config.yaml
vocab_size: 8192
norm_place: "pre"
parallel_block: false
init_std_qkv: 0.0355
init_std_o: 0.0
init_std_down: 0.0
lr_head: 0.006
max_grad_norm: 1.0
warmup_steps: 200
decay_shape: "linear"
max_seq_len: 1024
train_tokens: 903400000
Each number is 128 + 32 x the weight over its row's rms, rounded and kept within 0 to 255. Layers, rows and columns count from 0. Numbers have three digits each. The size before them is the row's rms in percent of the matrix's.

# layer 4 MLP down (transposed), 3072x768, rms 0.0433, rows 2585-2601, columns 384-575
098:088133103129064085136129145105110147124183145099129104094122117149153092135076154116077135145109168157139150106170157026143117094138140178129105150148175200098122121086097080197142129177139151097117162090113137141155127059131050169117095135188145131108124170108099109170145132164119184130138100128179131117075115062195131082112156075182157130099092102099080116166081084163157134105125079160175181158113153128104187125114070119108154168160133113193101128175128099134142127154128156161123127137105162114165196071087148074164159134127082126111099113115080099080154119104113120099
095:127181118137119125043104146140136123116119160138123128150132116111129084166171116153109147178150156082092143122083172138087107111101145090091139126111074176127150100161132138115129130153064112165143198122187143109114137171128153143103090166091136097131100195160134129172135149167132154115132112133081128096202133176164110140119091203136090101115165091078128142134145114110096120150207134144130154065088131214098076100127084121171155102205149164127083159158138149153122099069074156148155201162089132106129144138160106111125130160093126110175149105163106098136165135094120136169
099:092150141102131146097099124131122136095117127154176101108070142085113139139139166095140109095087122095093130145094135137107144133182083111149120094182165095116108140136137152177113153151138115110164128175157150163139143089108139134063136149121145118137070165086159109154107155075139174122141134179162136108158131111097139114124095170144098146096137138114113080116198100074152090134107091150125077120132111123100140064080116108127115097132132101138098113089041142058089112117122151136107170116093151110104130135096149130125087060172178168124148169125119156104098143102072095159
099:125130101135120134139120077148155141109135111119079156171117126077103146164118111144125142122121102130111163090108100142126176159088140151156126172114126140169140076133112098101139116094130148161087183148145110090138121000248144087133134186096123143179140097083098092084116128139107129116090159121141107142159135089186136103137129087099124178100153139148060091110135130172160090121139119168116133088131132101092098117080080140118155134158121097118090110192052119108150148164126114184126077150142104133091099141135160097126133143116117140197140212082101102081122068134147068116
097:073122128086114161128095129128086065141180179103077144065109188104196132118127183187141149126153095117133125104122168171110109163107118125159148133130164166106141132153131086114138094146110083172139106174118091127138140110139187081111153115155096137159139076091173112114163160133118108161150085097132168108163177144142101140166102139134119168143139131152093116109123137093190110092138132167130136161142145076157122130094101158141169063122139074138150106108143186087179134112168143124147128125184111117185066155134074117159124149104151093096090074116160176140161080128118152113
099:130151123098163175135175089167141160166128095064127133032145095156094134139134126052147090098107099133116180130124122098097091125157164139117128128130205088088091087120152143091107159176154098121086071154161135111106138134169144078145181132101149118085134139159142094169125192103134122091158108150114125111087142103138138183080141152144161044127140121140148158072081096118103165121118080188117104135094114148161096069108161098119104162084148170119110124165167171172095144137140069084143082133153117075085084157085096080107105139139071128154135070088100120164139103144110091113
097:137094160153128183100117146171099135161112087117126053126119059171086108139122113108121143139077185116113171079083109159152143094120151178116123130105153128123145159162133070153186149131099113098108126164094167064147126173135123129121156085123100125108125092107112183116145123141135089091117088121130141190152159143112129132075097110137085123144095100154127136131118136141182120166095086162157131104129134079096114173082140127120108132154113182082130173149150081156111087149127138163146110114114107197116099071123101101127089131140117067086145137090089094133148124128147176160
100:063124149154162200149108200110169148198133122163132149161136117090122144088079141106120194106126111105169111089155075138149186153141099165173170147167061108139100104154120150184152126133134138187143186142073111095158019108151167146145149125096121138084133165164123120167126235109093133088106124111137143125163122135112071115143072116154149159110119156098121094197149161119106122176120130076088105117108131166104106146204123146104113109184151133121098132083093094173082188146136135091124102098114144124080150149098154074109212133072129195051139104111136069110160117150166111129
091:119140125174149106157083129105087178121112094151094115065137142059183096145076168136169083163128086101115118088115125090143108129169108136158147179103137157125139150109127110129141072174112084114089089122184079146131156024182181091114108102065139133047181145180115110087063101115152089156146105164102131113107086184104059171117120128168139132111091124165110100197104111163119137136125093079140140114118099166117132092075138189129124149120139114145100117084122122097136122112125073130081136155144148090156134088112142096151142184135151103110115136113167167132093130137113170084
099:140138157167173104186120138121122151157078156154119105142176196133112148127140136101183156126140142144103115123110131115161081106132141141092150063094132139138102122062119138132120115129099108151087200075144088112159085146125141082087125162113085125164110163096082118137154138144140135120198118111159079126108105165164052151100118121159116095116119151142173068099151089151108181122111193098130145147126160175116083152113182127130119148129108158099134170135122153131127075103091134148063169169171115087107130154075147156130150156100155107133152101029188109122131165173123130138
091:075134097145147132067133097137126150103144135082162121129114112091072144150139166101164109144143107132097150111154094047143118154159098097115148133077169122147091156165097127175109074114156132176161125184087141143143118078222139172122154088145132103158114131157104161104107048113163148119113117168128068153125164098164108138155089144168154088131140139133126100157161064142131168092146144077087128122131154113131148165164079089118104183133131146124165115133153160154199120094104127149116081101143119153172145128176128184099149116110135144155138142116130096190102146122084096097
102:094172134131093151134126093113145100100127162100099124109082147140094062136174130118135110113050095090134124118096119125162083071117143181115114110114088134151111127173168118118169140139116174166137153105124112089089118077171106089134058165137089113110146122084093135087103165118161105128127075150129134109105123186129130055187150111141106094187097165088135098104119186127146153142175138164133165174118102133145149126184116101140146170067100102149115185111109114113130099134161159152152139133093139143140188086158193108137160160105140153188149091095134119109102128082118153122
100:079142086097158133115117154137105088113154126113168158130130167164117135168130107148123152124126091113139114143094106141136104137106143158135178176123138175141142122126105069131146159119085132184119127111150137138162084107137122068084160125135119073101156155107085142128156143075146157141104099147132095158084173139084142105047157141147147104103134108139156130134128119130182165118186142147088109181078155074101066128124156110070146116148151174156105176134138088154170155110134109149141145126135078095103166081126080192096060082104108181079133138049125119153138103075115082153
095:170131070080109149148129155115140138130155106157178114124108125129134073149067135113106155079180137115179141109109161017103169144134126114115126160113032164125156147121109102104151127094140105128160099119082147082143144120134139090168042121103061081096142153142104081112111127055147172076169122098112105113098099159099063141112148129107147158159135186076128122107138119174129107144149067119113129112144152110075174134130106085128100117112084073136157128147100200149088180124102162120134106089136109129117082155131133097116169128172094123126065103106148151112127140162142148110
103:131141130175129113196144144090137161101112130105117123142120113148109144116141131101142143113082146106143229121159123104122099122170144128129135171110139117120110123202143131105115158194175104207185105105143155156138149000177141104134135079150209123169163121171204151169084164163114132132081143123094125124199108158129140085116085166131104174151164087159138104115155104176163131129026097109130143101092121127165062156101120107107137054112125151114094172123130152144093159149143152181173120135168117137162063139178170111157089128077110167126145086148123090109148086118123094152
101:127177154125153123124104139124134142182104177160133089101099119084146101144080186118120098158074206067142101115130164129111146159098146125131098095101089099098166159151150119101155159143145138139160124097132139126106129224114112188106184168132070095109175111164117141140107150183147065155134120107149106148169140138114143086140168125116155199090095117044065149115118166114130159118188122113118101058193119169128097157156129093135130158143155113156191201112166137115160053078117070056145168123149184122180113079125132124098124158173142077086120182124083159114140129125110108132
103:181129181087148153075132116116119124086145135174144114145100166149112111169083114137137165038154169142098143140149124149117122109123180117162141145119099146155131118099144121134090145159134106101101164131149034131120144164131118133138150188130175110126131120021047160148121121158129155093097090139052144156088068162132114134078148155106155073113127177178157160180134163134122118095112147162140114110138078135120141100160126096117171182163118082098062149108152133127118149128111170165164132136101087137097132101123151112103131183142136099065148145094130129055104159101130085106
# layer 4 MLP up, 3072x768, rms 0.128, rows 2586-2602, columns 384-575
094:097075115115120212113116128099117151157149124157157146138167071123136113120110132134136177112139216193142112122109132110072174099071166059099113130150216167132111154195089135160127141129115159142112110112147138160121138149090118168139143112133149095152065071202109160101110101107088132107110139174088111147100114099126126142170099105091123085151164120155141155134128080099095116171095118102170164103073136105121125126133082069125147072138119120155114088116172136146058069114137107119192097146131118130086135116149119091114139143116139152127117160153103124126137146117108101093
097:166153125081173130148070179165105103100135098124119104131143132097075132113119110118061125105089118089107105141111126146153188201140101104145124135152175101099135158099113137147081118129105141135173145143088133133099166128089101166164100137107142116091084132157145104117159133129120118148104126164145133134103153124123157145112134175108169106077079134122055142097145100113097111131094115078106143109087148149164164136120150158230052142160115118136098115070110114102062142127127154136114137081143105139122158068143179120140129117110128147148147122129127080138106083093163129147
095:136100164115166176151138154163108136107118090160146102135106135125106131109164065144150093098157131151112157167129129202114152107113186140088112183107105135107134104154074140158112166117164149138159126102096129112139098096122144144176117178160077116180094138123146125100122090132119113124154173122156076144129121134130134096098097089057087141154167090171150125110112155112146113131112115195108138105120134169099067162141132183065070156140161104130164106120128186130104125118165150135112114131113090102071151109105155156080112187186099144136128207112136042142158135140083109158
100:083181126116135192173084132122088139102172133158078155071096117110119067138150097101109152120126141110184158141106119118118118136083200107147123092095158080139150033135155111140129123159159105110088156095125114101120143128122104110078184114108086143097132103132146121159148113149155139113151146066120139094144136125173106156181092090058113118114104179134131097135128119136126082154184130109098079173192135065121171103106112167124147121151134128145206106166157135160128174210183110049164069080144217111098093115119159095158077154106105107133100146152111158103072100155169182173
100:107108156130182094184128145159140143159155127170123144037096097111055111144201153075180067061107148147187096124178143114159113122113133163124078107167142140107121057140091102146093165149124190083063068097174104142071129133154129124184135169165180196114139200133124138178126157126177152113115104161120147132102185107072192160111099079044099108064126164129085147151114084082135136095116184145141064138108125087125140133135167120145104129150097130141120086142173148120147175110146131061159125085132081142109165140157110069090126113161110089089166130123090119131117108170094161173
095:054089115159104134100157128122095133174148180079104087134123178126063119138132101067213112128124068136076138134121109116097083163113123159157134092165078112146167118102134102095119138145111148172067135162115156119153085092171107107151095139131146133114101090167122162126215164178122151135190156139090127118170074133146098143154182155123156085181126119116161124104108086147135126199131136115158141125165144160128103236132086121176157091150126126124050144190170095131119127193155092103089119132138186096112096133156126120158075110101131110133117132124146154090104108135167131110
098:138158088164130126129130176174155108184162089185176145118108143136155186055151118121130160173148163153132122101181121133165109113089165132172169149093157143144133142118167154200129077167121102147116078133140119130129127159154126125103100098163164158117142087142100138151087147083158136100122117133151132217194145128096141137152119117152142070063133121133068105161112139132126156150047124131098179115106085152119118157094127170083139138155163121115086145125159049078120213139167104118111192077143147206152105114109082148090174088106100101092098162171110124091141128117138106165
094:161089162105112089089180070166128045080146152134125123173119105110133088160133162177119106152176153167181185146123156145080156191099196140104135119117133118105119099153098131109150132059118114111123091151166138166152201126138153149051103128122107150073093138163102132123120108121095133142088151168116142143129157114146099119148143098081126118090114186095124096129155184167116141125171086135125100067089164156148100136056104099098109154169099110114142167124183132201161137129158172068103131174120184195189126145169116131181213154098138148146051151112126189088085106098166091110
103:161121112137097133163146072126138095128126162090130153083148183124099130137120151143201107157140080190153139119134177077091143114113158124127173109104183165192108118073077176101085095172096098137114096107162112077137095076139176129093125142083129182162134075123102167044116093148133153126144152099120098196126130164083124120111145110123138126178056108129096099175089131159085110142158126155116132126173157121139096119131161175075115115095135051119090121061107129142134089155100161147115131094187122077177098238082140168129130168117178133100099127104140110102086089152190136186
097:158144172119116124169128180116100122109095162155142137135078138204087111183126091194035111147131157201122124159129069159086105103152105072123154123142130130096146110109135145081099115206091103087132074123103160071097104093141149151181200221117139122164173146109137129088057151136161168145161104164110142109129094119107119180095134133101107182114153137165126089167154149101176172100155142131081169089109142133096100136081113144158145132125114085145156162102070149124106178093124120135139102143185168069149129162201217120068151143135102196154157106099156059115091096127180183135
098:113063135111138110134108103164116115119136104151152104136181145106174127122093094154135078163154102123095090195124069174095145108104133162105086133109083097111124090067145135153146140195123165145135122097119102127139181157146122126118154138140101099152090150107070145199117124116166061157181059177247126143111151172168125145139194143094139179161155122184112196087115141136202154087147137113126126146096152096170168150122142144089159068149128156154142178101149123121105158121147125116090131128077129165111168134156081112123172100167180183101170167117112106101071059139151138156
097:124109114078105127132146185100162092109150054111136169112122125124163103139140088109063149125081075155150141157102086164182091120109176167150146147130139146105106118132085093184138075066133161168111124151173071186132147081110138141087116100117131103161112148134114139104127139158122137190162179137153139174184182064125148100084143127186128152140139088121181157116123110109138115145204209137091160171130128096073064141091139133098128132122112132180121139149131122177113126163120152179191165150103153122117148117132074102135123132111134188099114081071119112173123091082131122188
099:073158111085154169109115157115109146118177152112152140143043166127094150127141139194044157128204122111116111084032191116117134149117105096190105084154054162114110148131112119064161186134149102179165096123063119184086144146121119142166133127122110106146115137132101162176111148136073154109086145067069084134034097159120142122167088173118108169083124144107126143106155162116126156138143127092164108148167183152167132160096123052127144078071157154073167090137134194129132156165129134112102101108114138125094115179165167054091146093143131130088140102128131161107183100118176103127
098:151148140160079122124097122164115139138151074067189152141137136173105213106122124117126122126058126108143112120098178117120129118127141118095132088159115111130122128055123144128135120087147111190169131100066092165119127106095143090162154144062200126175119129160135178109082136081114123071098155156131134176174193096121095104091100125117149104114086120143177140100167136162083105166103097151097109140135141127168156170169153114101144098137125139147105116153140109189201161176168144129088141146142084119152101165139199112151168155132136182122131150078105055149125069136175158111
093:075127155153081129096162106104122167168149071148146087120129158141116132121135139167111104099143109114101128142175113134153138157127117155176112077157080148165075136164120155133108150119148137134122069145145162168197128139172134114147105157114184113092180135116129122162110127124149068124116123094139199141112160109175113124199150091126124135140103085080073065123129117130141131102206096154106149098126139163120110176149072093130134116147166151088190139182172130110146111109126105055152140096102105125036120176096140101078101141174191105126138135125141197095079133116116204114
104:189179151089115129166070145145132138196169087156126123169162117112112094135095131142130178156141184089104104072140118165098136097104199127212135194101124148143077091169140146087144119102096103138139171128169075138113133108104147136154126163167125158210134161056107115137119084195145160103132106155124138150134128077153177136086199189143205118095143104102155108190032105121094152113092149161122114125153098075109118144202106071105158144118164156059095147090180102112165087173118145181148147162126138154174145162178102110100130120141155142108142129126121118064169183166084098161
097:106138187100143110122142129203134131106150120110117104137135144119137170135144099063203104185109176046231176135167156147074144169153176133089142143149107177142190147141109117118201106162122157176138176100094113159104095128088112096109143114062147223122130149117165113157083185067177103158175140129159137124159099122092138160094163116102152050218174132087146114195171135110151129149160114116149175106127130150117113177170134178117133196104182096095108121105089123119091156160163139138099132158143101131100213097076127123087150148098164132135174162090157103130129106125060091076